python train.py --n_layer=16 --n_kv_head=1 --vocab_size=809 --positions="learned+rope" --rope_base=2570.0 --parallel_block=false --lr=0.000953 --beta1=0.9 --beta2=0.95 --lr_head=0.00819 --decay_fraction=0.618 --final_lr_fraction=0.1 --batch_tokens=[32768, 65536] --doc_mask=false
Each number is 128 + 24 x the weight over the matrix's rms, rounded and kept within 0 to 255. Layers, rows and columns count from 0.

# layer 10 MLP gate, 704x256, rms 0.0572, rows 584-592, columns 128-255
[[ 92 116 151 106 136  98 127 125 121 164 144 107 152 157 155 130 150 154 157 106 129  99 138 122 156 130 125 111 141 140 111 143  85  82  94 123  96 125 185 151 125 128 116 132 121 149 121 106 130 140 136 116 156 128 120 144 182 101 156  96 126 140 148 147 129 134 127 147 138 143  90  85 115 147 110 116 128 132 110 116  98 143 111 127 116  61  92 107 152 158 120 111 154 149  76 107 167 168 173 111 125  89 154  92 105 142 105 144 117  84 203 119 128 120 162 121 104 156 142 128  96 148 123 188 127 102 139 129]
 [106 122 117 140 119 148 140 114 176 125 117 139 120 131 136 119 172 142 155 102  90 171  97 165 133 115 128 132 138 108 178 172 127 132 133 173 105 153 154 149 160 138 179 121 143 160 149 123 170 125  93 113 148 137  89  87 120 118 147 109 126 121 128 126 100 119 118 143 125 146 149 108 153 165 119 112 122 130 136 131 140 123 131 129 159 129 143 147 125 129 154 154  97 140 119 104 106 157 145 111 131 171 153 119 166 144 109 126 136 116 182 155 135 136 163 157 112 121  96 134 140  97  71 154  92 136 112 138]
 [146 125 166 118  91 101 122 118 108 160 148 123 167 128 136 128 136  98 111 119  96 153 104 153 120 155 155 146  85 119 130 101 118 110 107  86 135 115 146 180 163 108 100 146 170 142 118  94 120 127 129 123 146 102 111 106 120 155 138 140 117 153 148 126 143  91 131 130 148 123 139 119 154 175 125  72 141 175 124 160 116 127 111 107 141 124 109 141  79 147  96 143 109 141 129  99 103 113 135 137 139 146  95 123 160  94  88 142 165 135 114 138  78 164 144 136 136 131 141 162 144 132 132 102 155 110 112 121]
 [128 100 136 150 157 139 175 122  71 101  91 151 147 162 121 115  83 154 168  89 148 102  61 116 143 136 101 131 120  99 112  88 101 104  95 105  92 130 103  92  91 159 131 109  81 128 141 121 119 103 125 156 139 123 122 127  93 130 118 138 120 108 118 120 137 112 137 124 169 123 144 142 155 148 126 117 179 152 147 154 133 166 151 123  91 105 143 162 162 146 130 116 155 119 124 139 126 169 149 119 144 131 107 170 131 132  84 122 100 108 111 163 120 160 142 119  81 112  99 157 162 160 138 128 108 174 127 164]
 [159 133 113 107 147 125 133 129 113  99 155 140 141 127 174 114 156 154 131 133 142 133  81  88 105 122 132 138 130  73 124 148 139 115 138 131 110 118 151 107 127 142 107 156 146 165 112 136 142  86 122 114 162 137 157 166 116 137 101 156 141 128 151 135 161 132 114 131 125  90 107 137 134 151 138 127  77 152 121 148 107 120  77 136  77 184 120 124 139 197 127 113 106 124 148 167 114 149 127  99 122 150 123 119 135 164 144  88 129 110 165 161  88 124 153 114 134 130 106 119 140 131 128 115 111 139 127 138]
 [120 129 124 122 143 136 138 121 112 123 152 145 137 111 118 159 128 134 109 148 111 107 113 154 108 159 111  85 132 111 144 104 112 141 122 144 137 118 112 137  65 155 155 143 179 105 120 120 165  71 147 159 147  92  88 149 139 140 129 130  76 146 113 167 107 111 124 145 123 111 101 126 135 147 114 146 126 139 135 133 124 102 100 151 129 101 148 172 114 113 120 111 106 152  98 153 126 131 113 151 140 133  96 122 206 178 136 139 132 102 144 146 115 144 168 152 117 172 114 141 150 119 109  97 140 131 114 154]
 [125 143 103 100 103 100 157 118 111 154 159 141 142 132  99 123 111 181 116 138  97 125  70 102 149 108 105 135 163 100 125 164 138 140 138 102 163  96 123 105  99 171 125 120 127 118 123  90 105 119 162 130 119  98 169 144 140 102 126 168 124 128 125 168 128 128 183 134 110 145 137 162 165 129 122 129 150 114 115 129 109 116 180 134 125 147 113 145 107  90 100 130  94 128  97 146 120 132  99 120 159 155 140 103 159 143 123 131 136 124 133 136 112 127 146 143 158  80  97  97 129 151 131 118 110 125 116 129]
 [142 157 112 148 120  96 142 142 128 173 135 145 102 168 154 157 120 120 174 117 107 111 145 163 138  89 114  97 192 154 140 154 129 120 104 149 142 147 165 146 149 131 150 148 134 121 117 119 102 149 136 129 117 122 150 112 150 151 109 135 128 127 128 130  99 126  96 116 132 143 140 162 104  95  85  98 137 141 182 145 105  99 131 141 112 131 157 141 121 118 149 149 129 110 110 112  75 153 139 107 147 134 131 136 118 129 127 102 206 103 140 115 104 134 116 141 126 131 113 124  90 142 148  89 112 198 126 163]
 [111 167 114 142 125 168 144 140  96 113 155 108 119 171 138 108 104 125 175 114 102 125 109 162 135 117 174  98 151  79 142 128 136 112 119 140 130 175 140 124 107 145 139 143  96 182  96 134 110 114 134 150 108  95 134 123 107 146 116 122 144 159 142 158 120 134  98 131 107 125 164 105 112 125 111 145 142 117 173 161 102 131 130 156 107 131  98 107  78 123 128 151 129 106 114 142 116 138 141 155 110 115 106 126 133 111 100  97 153  93 129 153  84 110 155 147 155 132 154 128 127 169 107 145 154 106 152 145]]
# layer 10 MLP up, 704x256, rms 0.058, rows 584-591, columns 128-255
[[118 132 127 153 104 111 172 134 147 156 114 154 114 153 138 112  82 135 122 129 120 134 115 130 173 156 145 130 125 130 148 131 141 123 111 105 107 120 135 144 116 106 135 141 173 111 118 130 123 115  96 168 117 104 137 131 148 130 137 152 147 124 119  80 145  98 120 121 139 142 123 130 138 110  99 100 130  94 144 157 123 180 149 173 157 130  68 148  76 103  97 130 144 137 154  44 126 110 144  95 149 151 124 144 155 158 122 124 155 131 112 140 137 133 101 147 123 126 140  58 151 147 134 104 116 125 141 124]
 [100 122 136  69 124 118 122 116 124 107 180 125 144 135 150 182 123 131 115 155 162  90 106 134  84  86 105 119 124  78 130 139 105 136 133 157 100 105  98 125  97  95 117 122  85 140 113 117 165 131 140 161  99 158 134 137 133 137 145 107 133  84 126 135 155 140 124 173 113 134 129 143  88 126 147 152 133 131 183 120 146 110 153 132 117 159 114 154 120 131 182 174  92 144 154 135 126 134  98 131 122 140 151 118 125 109 170 153 126 119 147 130 133 119 119 160 150 153 128 143 123 111 101 158 164 145 133 162]
 [169 177 111 135 174 135 107 158 140 105 146 108  95 162 146 110 126 126 143 111 171 113  82 120 151 137 149 122 116 164 121  91 138  99 123 148  98 125  78 157 104 104  91  76 142 102 127  71 126 103 111 136  78 153 147 129 125 166 118 144 130  91 118 138 171 175 157 152 112 137 136 156 112 139 119 139 118  76 140 180 156 134  88 101 119 100 108 103 131 105 166 111 133 123 172 116 146 121  86 173 128 122 154 143 144 143  80 111 155 105 108 116 130 113 169 121 101 126 120 134 138 144 131 134  99 147  94 154]
 [106 167  79 141 140 131 139 144 139  89 110 143 120 113  91 152 122 135 112 116 159 129  85 127  69 132 166 145 109 168 175 168 137 147 148 108 134 125 121 160  54  90 164 168 119 144  62 149 175 112 121 122 116 151 119 121 122 136 110 146 163 160 156 125 160 114 129 130 112 127 128 116 127 116  93 102 143 138 154 100 146  92 101 182 117 119 147 108 159  91 114 129 134 129 101 134  95 109 147 166 145 116 128 151 130 116 143 122 150 131 135 135 152 142 123 146 156 161 135 127 127  89 106 139 129 100 104  88]
 [117  79 166 161 129  91 149  97 117  85 116 163  86  70 127  86  92  89 151 146 108  87 100 178 151 133 140 141 121 141 126 169  95 159 105 115 126 130 118 163 103 133  91  81 104 110 121 148 162 110 129 141 121  99 120 163 119  84 126 124 136 142 145 142  89 116 118 140 182 136 143 119 164 152 146 153 158 149 125 111 135 130 129 133 142 117 125 163 168 147 140 112 154 134 112 128 187 120 131 160 138 148 103 152 110 109 114 167 144 162 102 118 102 144 109 143 152 117 126 120 134 129 141 155 132 133 111 124]
 [142 157 118 175 143 122 148  92 132  88 107 152 126 159 201 112 157 132 100 153 132 120 144 186  89 140 114 136  87 190 129 137 115 133  99  97 151 148 162 129  92 135  85 133 171  93 104 142 118 141 110 122 175 120 137 152 101 161 182 122 133 132 156  94 107 154 209 112 101 133  87 159 121 137 147 119 125 122 143 147 101 147 102 132 136 131 124 119 154 124 143 122 135 101 141 166 129  99 113 111  99  91 143 128 135 119 154 157 135  71 172 131 131 143 159 150 122 157  94 112 134 148 125 133 122 152 130  97]
 [133 115 155 133  87 145 147 109 122  90 131 159 167 137 104 129 115 111 145 127 138 140 126 143 142 138 137 176 152 147 135 135 133 138 114 117 111 171  91 130 114 147 124  91  96 103 107 109 130 162 168 100 125 116 149 121 119 105 134 101 153 117 137  95 145 126 143 109 138 126 134 134 141 118 167 125 114 135 154 169  54 119  96 135 112 126 106 128 134 103 130  99 151 126 150  89 151 126 117 115 154 180 125 152 131 116 119 122 110 161 141 106 107 117 147 154 146 123 123 130 129 159 113 101 105 136 121 111]
 [189 147 104 139  93  96 114 136 159 139 122 112  99 105 136 108 109 152 126  92 113 114 138 100 143 129 115 145  96 158 132 105 137 120 105 167 119 117 101 126 114 123 129 146 133  88 103 125 148 105 123  94 103 105  76 129 182 107 104 156 131 144 138 139 128 137 106 132 103  61 133 152 122 139 141 165 118  85 129 101 124 145 131 146 145 100 124 121  97 121  97 115 127  99 101 123 160 155 160 105 115 152  95 146 113 135 132 124 134 129 128 166 156  94 190 137  93 147 130 162 156 134 101 163 140 148  99 157]]
# layer 10 MLP down (transposed), 704x256, rms 0.052, rows 584-591, columns 128-255
[[158 138  52  98 141 134  97  97 116 125 107  97  93 138 174 140 106 111 131 132 119 123  95 113 114 122 112 102 134 138 132 155 104 131 109 112 138 157 120 110 109 137 117 109 103 144 121 134 161 132  98 121 177 171 146 115 157  75 118 136 131 156 111 135 151 132 126 142 121 102 155  99 128  61  89  96  81 148 140 155 141 142 154 127 109  77 159 104 168 120 142 132 129 151  85  83  98 158  95 159 125  77 147 142 124 169 153 100 139 127 163 117  85 114 158  91 110 138 103 129 124 105 144 157 145 151 147 134]
 [143 157 152 149 148 132 149 129 122 118 127 120 169 107  52 114 115 137 127 142 133 128 133 121 126  95 158 126 146 106  87 136 146 151 115 142 158  93  88 106 142 108  90 127 165 127  91 123  99 106  63 155 105 100 134 171 165  98 118  89  86 152  86 171 129 152 142 119 114  92  98 153 131  93 131 167 120 123 104 133 116 179 151 101 145 126 115 130 130 135  97 131 144 110 129 159 139 153 130 144 104 164  68 114  84  85 120 118 128 132 100 118  90 132 130 144 127 124 168 122 126 112 139 140  87 135 124 137]
 [134 132 129 142 137  85  87 137 145 142 114  95 110 166 108 134 134 132 143 123 144 168 128 101 133 105  85 116  99 123 114 128 102 115 150 162 102 129 164 141 162 155 121 151 129 132 167 110 133 118 109 220 132 172 125  94 112 134 119 122 142 139 153  83 135 110 124 154 135 121 147 121 113 119 142 112  66  91 170 168 110 110 157 107 142  98 119 122 183 136 115 139  99 108  87 129 137  84 132 155 101 103 111 133 144 171 169 169 126 132 143 154 142 156 115 125 120 142 174 126 147 149 138  97 125 138 152 102]
 [162 148 130 119 119 103 119 124 138 101 154 144 157 145 151 142 129  76 124 125 156 147 182 122 128 133  87 124 111 134  93 149 126 136 169 109 144 151 149 135 128 117 112 131 133 177 154 136 149 107 128 117 102 101 117 129 130 150 167 118 166 159 166 127 134 107 141 116 134 151 131 149 127 131 121 121 160 179 156 132 117 132 131 129 142 102 112  81 167 156 152 154 148 126 124 199 120 162 141 148 104  76 131 145 168 119 141 133 147 110  98 149 140 150 124 153 111 140  95 109 143 130 148 153 154 125 158  98]
 [102 150 126 142 147 122 147 117 136 151 118 123 170 135 140 195 116 106 128 122 144 150 146 109  77 154 125 119 178 133 135 105 157 114 148 163 102 187 115 131 119 105 150 119 132 151 109  77 143 111 153 133 154 151 117 122 177 133 120 139 107  99 134 119 155 107  96 127 143 112 113 107 122  94 125 107 123 117 128 140 141 116 144  69  93 119  65 115 116 158 106 108  89 117 134 110 135 155 121 195 134 134 124 147 166 140 131  90 144  84 118 137 164 102 113 164 137 157 127 177 138 169 119 113 167 139 163 107]
 [127 157  99 134 130 103  95 128  90 133 109 158 119 143 107 173 114 147 118 130 158 114 153 101 121 115 109 116 169 119 141 149 124 167  76 135 146  97 137 155 159 162 135 154 104 137 137 142 161 116 151 102  86 147 147 125  82 126 124 110 107 132 169  94 116 145 138 119 104 156  97 114 193 134 135  99  80  48 115 117 188 132 100 103 185 179 111 151 143 122 146 122 121 120 122  97  99 146  92 149 144 109 116 109 133 141 161 187 111 117 116 114 102 143 147 136 115 124 121 114 106 100 157 121 128 119 110 120]
 [117 108 120 131 143  83  88 127 138 103  85 133 183 165 132 136  92 124 139 147 200 143 101  95 147 153 112 111 132 109 173 185 136 112 127 129 150 131  92  61 129  79 113 150 131 127 172 144 163 126 113 181 133 133 140 123 139  88 126 116 151 126 154 170 125  79 113 173 122 144 125 158  80 133 133 104  95 141 122 117 114 111 171 155 102 139 141 118 124 128 141 115 100 126 161 173 118 145  97 134 122 124  99 115 137 133 119 124 145 123 130 162 141 138 135 115 122 123 141 101 124  88  83 177 163  66 115 147]
 [146 110 113 122 141 100 143 147 129 109 129  91 129 150 150 160 109 134 134 123 132 113 134 132  62 108 134 112 142 113 118 119 143 130 126 143 140 101 141 128 168 129 152  59 128 147 127 150 113  84 154  40 127 128 114 125 123 109 122 191  95 143 104 129 102 129 112 145 137 140 116 146 141 130  76 121 132 169 152 102 104 109 126 106 130 170 132 158 122 176 135  85 111 129 178 117 122 170 130  95 136 112 154 116 135 145 110 112 123 154 127 148 125 120 148 165 144 133 118 122 113  93 169 103 106 106 104 152]]